config = dict(
    num_hidden_layers=8,
    hidden_size=128,
    num_attention_heads=6,
    num_key_value_heads=6,
    head_dim=32,
    intermediate_size=640,
    vocab_size=1024,
    hidden_act='gelu',
    norm='layernorm',
    norm_place='pre',
    norm_eps=1e-05,
    positions='rope',
    rope_theta=10000.0,
    rope_fraction=0.25,
    qk_norm=False,
    attn_scale=0.177,
    bias='all',
    tie_word_embeddings=False,
    parallel_block=True,
    init='normal',
    init_std_qkv=0.0442,
    init_std_o=0.0,
    init_std_up=0.0442,
    init_std_down=0.0,
    optimizer='cautious_adamw',
    learning_rate=0.0022,
    lr_mult_qkv=0.4,
    lr_mult_up=1.22,
    beta1=0.9,
    beta2=0.95,
    lr_head=0.00353,
    warmup_steps=276,
    schedule='wsd',
    decay_fraction=0.581,
    decay_shape='cos',
    final_lr_fraction=0.1,
    batch_tokens=32768,
    max_seq_len=512,
    doc_mask=True,
    train_tokens=149900000,
    max_steps=4575,
    dataset='wikipedia_en',
)
Each number is 500 + 25 x the weight over its row's rms, rounded and kept within 0 to 999. Layers, rows and columns count from 0. Numbers have three digits each. The size before them is the row's rms in percent of the matrix's.

# down: layer 2 MLP down (transposed), 640x128, rms 0.0692, rows 425-471, columns 0-63
# up: layer 2 MLP up, 640x128, rms 0.0808, rows 426-471, columns 0-63
down425 107:470492457534478499466498502501464548482509473500529491512483501465524486514497527474462506486496475500516464515531504474519476462524488517454515505525484497539509489479498484528517504473507481
up426 098:468545477493498458489460494469491497521475514491523504465501509474534487447472500501513503487497527506475523476459474516502471546503471523465479566480511543489486496489517486565517464523555495
down426 095:473509499519520474470473475501514497493490501521534503472498521491534504452482531540518523491530488527490517484441469527498468521509466524508509548478473518478485549523532504497516457534540476
up427 109:445574487537512487500451520506523544482521499482504517517461480502536574481509508481498495480496493523534501505457536514521464501502495497478487516506521520480493470510479543511529499498502501
down427 099:508504470511531521505520507484533497517494489537481504464513526475524480512502499479492491522516540499499494474487504510507466524488498467439494520512511531499561462519520516575521463485505468
up428 099:478537504515503472460451504493509505498499467468525481505516505498528510485491475513497505499498526504480493507504507514513484520486453540520477499484557487532499443514539515565504468518495533
down428 109:475491529448517503486472511483542499484505487482554483524545521526540458513504483480480463501495487485489455503494440518463506496481516546559511521480541481509521478503475507539520453500520542
up429 097:488512484525493492466473465545505536502477549464499498489480474478538525517511483517507521465461520541518532475481521489522467460510497501524509539463489522516480516510457487524521486503523511
down429 097:471472485524501485502491510483475486550463518504511487482479472494495502515519496530446494448509521504488513483542507523521434491519494521485466476500487490514460476491477500564496525488499499
up430 091:508530489520505511476491452511531541510497507482510471482466447473533509518500502518529537465472502522487500474474520467520486480579514535494480532477488501509480498467520465483537468485482472
down430 087:495511501526457535491476490466510505536492483474501468486482474527536505496473467492507545490512473543520515443485477511553512486517499502527473508465492520512467522488511447499528467508516554
up431 133:467489482548530484442501488526511524515506497465537473470503508504543497487488508479499494455493516491491498508489520463487472480497491529475471493475520505537463499443474473479520473505499489
down431 101:508491536498486506498525575476488492479515492525462482519501523513504509485511537493495471516534466462481530540538465546522484504519526486486499435546499498475504546509494514469490531501500502
up432 086:516502496504543518448483469520526538552499476469535450502478489512495580524481479497496545474464503489475513485509519493479491475525503541520477493516503509524482506483508452505520449473517488
down432 076:518502441469549485472519501486517522519508472472524491457458495499506543478494506506490553496478489493432515518486451486466524501501493531490494484518513512544470479499530453458509506485525528
up433 099:471518506525493492491477523497522488496496484492547508469495503514513518516466488508543484478497481505508511533514507520496491519479460530448476523483495471526507460474506504525536489482546523
down433 123:509520504508477479489476526489534527501520497496507469496471531494485544500505482510535477517495478483462524558480497535469491504449469493474512508538498497537466474465521522472526483498543519
up434 085:461530486518532505482505490517509514513492522486522490479450473468533513514519526512516544494461523514495505472454531462529502488519517524512462549474492526518437489499522466481531471455511485
down434 082:492478530524506527503502499476488509536496455483493462504487474503525522515468529475489554470478487502511510490491498506496537451517477511474425500477506484519441513511501445487526484486536497
up435 138:498491504529501460507495487532498494530465527497500495430519491499549507553456464529543495483499548533507504496538522501548468510496503552493487521487505499492510475477531501535509488534514490
down435 113:519505481474491501527526481526488462483508499510451547478489476511476505530469472547507493511543509543536467512513504518520492520479503511538563489511508493454517474514551514464481532480515502
up436 118:524482494515499456506478525535474475501489533483506525492513486524541460512460520496477505482496492495504507549456495503500517557440462555443513497488524491499494476505462504509513516503528493
down436 093:452491541483511506515512494501521530483522472511517513487473474524520468544493483498496526504508523539543501496507515498508468462568474498486495537495478497464497559443489504507508467502490444
up437 098:512528474552493461495476488462483530500480571477558498513491523488506496507485498471494490484490501493506490503503532505506480503476451497452512517492534501524516486488496491522497484501512515
down437 122:505489537484492450530451473500523482453527478506483509525480514515516484481535487501493502523514493491548493498466516511510514505494496518478543515469552514543493535503485459490460459493472499
up438 096:509484493518489490515527487494493518472483541524500508460451509505503487480491499483526504488481552546540536493479506441526495485523512493484499500536493496557500505465476526495506470482496522
down438 072:574532532555475483496518490534523484478511456476466525488491494490493524488481498511494505527472495496506512558473505522514511511478512478498538515443506449468481528512475501514478514481493483
up439 099:482556486494494503492435497506527501503446472478529496476506503549507483498534497472521477493472543514497507531499509513536502515522439529498494574460487509494491509500486518518533499502489468
down439 070:487496524534485477519488534521521508484474533503504465540466507501513506500526421503514473502497467495510485502516449493525484537509519479531491495523477496493521521519460479480503478473537492
up440 084:506571494506492497484500467508519512514473528457509480468478503487515535499491485494499540480421526549527560462459488478536478473542500524523466556483511502499463472521501487515546485476508512
down440 079:496507493541525493470488452492497464550517510477505504510501507469534531474528476502531537482500486511482469499498516513511475502494479495472477517485478529465508466511519479515524503467513520
up441 084:510533488505522512481483481492507510514482495462509500462490489481518531501501492491550491463477546554499526493475505501528465497537460537522462567478493500552458469488498473467564492516484522
down441 078:468509522523533507490478487512479544502509487519487444483490504478515533487516470498489491464497517516496504483508533509533518477484479525462429472488499538537503496464486512487480471504493557
up442 101:466511452521491437481480487515504512513526520485510492503504491497540509508533505502506524458501528505519496506506497462531515513502475504492502517499542531514489474531495520523515508494528487
down442 121:487467501518479488493478508502504492531494507522511508488475526508504507514501558518500563502517561514518486523497501504541478532529507528519483528457482518535523469488503492483514492470479463
up443 116:469516501516498476495513470515487497539485503498506492498452490479516471546504491523537493483488499529546518422478523489554502497516488523495481552486502496498493477492476449530516498471502504
down443 094:483504500512496496488545483468479474496564476541506487496505496481545502490553486513494485473467486512496529536526536495469489509489541469452478469480461520524468510487481515528529518497516530
up444 091:495572472503505489491470455542521526512494542439522468497485470496506545505511475494506541469452491540492520477469512493507480483552488518493484529493497515518452476509511467486511478505488485
down444 079:517537494511499502484470497506519563498498488416533495489496498515497529516503457500428541493470454548479525502489500522498491462533491503509467482483493480541475516474476470475491492515511525
up445 122:516496527532534481506500529499524534552484540479504489501458503493522477519500483475489508473504470472489495502471498493513503512496475548464489516479500501507502517500480482491531522448492474
down445 118:507537481489486517535525479496474448496499511534466489473466472432517458526470497485514473486554509485514501487451535476541486501517530518515519485572520465525513536497531497457495518493489540
up446 088:519499467518519473499509500501534536505494547492498479516517465496516502517488529499538522466476527516514520416487494512585480479531468504522472532500515493519452505470502503491525463491505548
down446 084:452488500528504526513450449466519486513514513467487492501526469500486477495486526500508507480519494538525479487473525482530504490487466461495471492490478513503490501489511467521524505486512542
up447 089:490538476501513509495471506506539500541459533462521462488493496509527546490472472504518546503455534543510511494503501495517501435571469497507478519494493536516470469515518489521533470527536509
down447 085:479485475532524497482492479523530493514519498451499513511526520494511500485472473470516519524510493522442454501474524471535494478483454495517486502485503506510511474465478504525471453531517484
up448 073:484541497541514468487478468543497526519489507466524470486468497512507520494510472477507531478435530534507513449472503478485483481538486529513480509490509470511470462478487490511531474501510495
down448 062:490498458546510495475529499526492500542490501472470511541482483524518485469526487494533516456430547539525533467473492489503496497462509474492484509471513506565503489481506479457503498508534536
up449 097:476506472526484464473508503478520505517497552496522480480475522484528498521508471538544507473492503536504529492502488467537501511481477515501485501460537507507473500501499511536538507499527483
down449 112:533526498454496483453503491465568474481510510519511472516502489480509442498496485517498499509536477487496540481469548499486495526473497510488525487510491495504500472459537520526507503458516495
up450 104:499494478538505502483473487508535499480447502484528511501483470503545519520444471536527519487465524529541531481490522509513499459525500513523489543514506522488488488507495496522520471509518515
down450 090:495507486509526531450479478448472506537515480479521447493525490525547477494489516475475487507545508483471473508500502482470490510495501529461465504480503524522468507471488466489511514490474489
up451 075:478506468541540492486480471532528537528475523459509445484479479503518543485487494472524511495477533520507521442500481476493482461536478535507466518495509535513454482511495496508517453474533510
down451 066:519525482526523499438495506533549511526496524484490467510503473520525511486512485466514487470507499537477488450499502516501473485489444522479449505467510515514439526531475454477478480483504526
up452 106:508513476515553506467478515538555536489496493464528477504491487519499585501497534485521507501470521536538506436513515507494498477527501506506483526509511512495480499509499515520522434480518508
down452 121:506471487504546476482492489531496520490521461459504495477503555506488515478500515487491485530493466482433451542466486503476521492487490503492490466494487508527481505472483492476483498524537501
up453 079:494537488546495471498476491515551537532493545443524454480464495493511533500490481506517536489472496531522515471494497460521476452521486526514470527470528528518460467504482495516528470492530528
down453 067:521499501562515463483522494498493499539520535460470509495465508511499532500507515468509506478500483549460490468475490468517460481485486503445443529471502511499501466486505510490501488478530521
up454 077:490532504537499477493494490512530504501500509458518452483483478501493518537494478483541544489491509534509492487470509444507473451537496505491487506476506484537446473490491513519506481512517516
down454 071:493506463543479447530558509422491462527484525502499485472496470476510529500455499514467492454471490526504536488488495469506509505496498497433496492497537468540498513484470533542483515480513520
up455 105:492574472535516492474495509511549516490484518474538472495465507525491539519508501486538491480476508494479503510506482530516460553491454511482483513495508482549497464462512491537538495516533489
down455 111:533539471488528488465548514506495501496521461531515489430497521515504502492490475523488507572512495528492513520506486527504488518454448490468500531463536501521471499488499474479522511485493504
up456 103:504528498535495496467522455505539545490522536486504483496478474473503517497529459490551531480482492562510523507467497430499497488526501504506483472480527489532492487449506483492537489519512533
down456 113:504531505513513523472559471491470513488482506504489504449459482510483469525464482516520485479525522535498516481504520477466454474488451514500465526528550519509515505482520502518484485491479515
up457 090:481543479504506483484502503529523490511509498486564502484485506510520539484515477495488479485441506527494523477463527516475459494549498524499445560476496489487482464514503459544524469459507511
down457 110:480520452515512497516504524494453463512517495538558534434495507490536497503487467460476480500487502488468497519490502501524499472544494543463478523507457465506531501467521486468506495481503526
up458 113:519497469503504505512482454522486474538493505489512496476458459493528523500503471506523499494459487497523497502471498517521486511549498548465477507506472545491493519480517432477503507520542480
down458 100:513457452519486529521489523486475477516519513480523443491491493476496490464479452493515499539530475490502484503504536497459498514473502551502487458492491463505500523497563472500509506499507536
up459 113:474528506511473466495519499486524523540475539504502519483479503511518476519532503516473508491494521513511514428486531481522506499539496484480497589468493526516495452482486440514550481461496503
down459 102:468504481514519482515569505490490467490506474512547464478518535441555479504493497531494513501481526502509499554487486511484511536503529486489488460507467524504509462509463519503488464539548513
up460 091:496539491505500443484478498508508515491511528486479506514467479504507556502505508510520556494524511526551506513507504476506468516508518528483487498507498501476489445514483501509511482511513489
down460 082:502528470482491465467480504486514487527519473549477522461488493492477508466488469483498530558551478497517490525508506514458489543458505482470496497530509514451532483516517503473525472496522531
up461 109:494544504516488456495507497474496516505508535511511517463471489534505461485517509467472500502493539512507522436471528473559492497564506484471503550486474470495505467492497498533527503466507499
down461 107:460506512513520492520528510464523472492505451524517453457527521474546506501469474505468509510546519477474517543513491495501500527508539509513497462491445519478489473492456510517527491532531497
up462 116:510537500507549514454448516509552502507472475485553467481509499509491567518496519513539516498471514539514524480499488519496498503497500525509459510495524493516471490515476482504528427491497522
down462 141:517472525473512499487514501522472476513518463498526483473523529495497504471503499481481475535488491444414479558507466482519523493529501515465473491505496477538504488500493479507481549504494505
up463 117:526521475527537516459453505521529528515465493482554474511494480515512531517459508495527534475486535530539503462479506513510501468530506510514481530515561488504488501489504487510516459514515519
down463 229:515465498492509498494525485512456478526528479495526506473489523518502500473529507459470463483486485451444479537485511474482508503520516507468494470508497494525502500481489475470473539500481492
up464 115:524521498529578489471455495513498513520487493495538463491518502509491544505483487476481516484456513506527511500502487518510485500493489540508440517485522477489486502474498491512544470516492557
down464 155:545487485489488460503532505495483502518533478514526508484509510535497512480518495459461476469461477433440498542494503467505516497525492542464489460534506474495503512468510472498486519467485499
up465 089:505493482504506526478491505551540537507462528446523462501464498492500537495494502516523540483458524561500528487482521493498490459534503502505471532474479520515434503497475453492533485471504511
down465 094:523465508479519505518494484469522499559498477534495490433500476502443484493525499503508488475489480497477496520491505481506486500514493509445456507473484505495456494423490460473524536481506497
up466 090:518498479557515483475522509520459497503496546489510521487514481510517505541459498522507511437509524539525512498481503492499493519463480551484515499469514508505494453482476498513529518513542485
down466 102:513511454503482466504522468540509461496503492488469541448495488507504515531475463544507509480541502559533488509522504521526489523497497541525538502495521491462502474499535503506489512475537521
up467 088:455520498484478501519503500499480488481481555465512533467489526501540468524487491480526523497511542501560510488523540459496493510525457531514491506505470486496502510487512471519546500517543509
down467 085:491485557461457507515481495507449466511471543494523532500540507504520465533508534501500524498495519505517523486536542530493509497529465515524508469498470475484522512484507491487545500482496527
up468 111:514510476532546512484448504511541524501476483474548508501474494514523521513494496494517498477472526529537519459492525513493481475517492514503486550510527495499498501501508490520526440499521541
down468 122:494477493496516514471502497512451487494524493496522503459503499540533517479514503458480484468478502479438474510503520465494499496535502522500490481502505495524516509486459473481486530491488509
up469 088:503513518552510497470508516515509553468482543479515495505458503509502490518492519514533509473506516504490516459456483438490530483512479539450497515490494498504483465450531487514549491476506501
down469 105:487506487520526485496509479508506544502466514435483521478482481487520486477479535485512510489524516501523457490447520456479502487482483552538486565511537474512518476471485472491478484491560494
up470 120:462491506537533478464503481506503514521499501468553491468501515531545489485478517465490512469476502501485498502485525455495489502499470539486460500467518498529438491458467451491521486492508504
down470 103:516503516485481505507519569465490485458521499531469506506506516519506510498512523487495464516544473458484516516521483543516490520511510490490516426545489492475510545511485510466513527509493514
up471 112:526494502513510514525492500525503564499483530508488498447504466502514477501513531469517501480461544543500559472422556471517476439521466513489474521515489511505485524497509470481524489485502499
down471 075:530468507511480498468467431533496487480480536527529533501506496500498500526543478519504502465468531509496511447496504473485505530508511556517542507484513513495523520489466491499505537510518526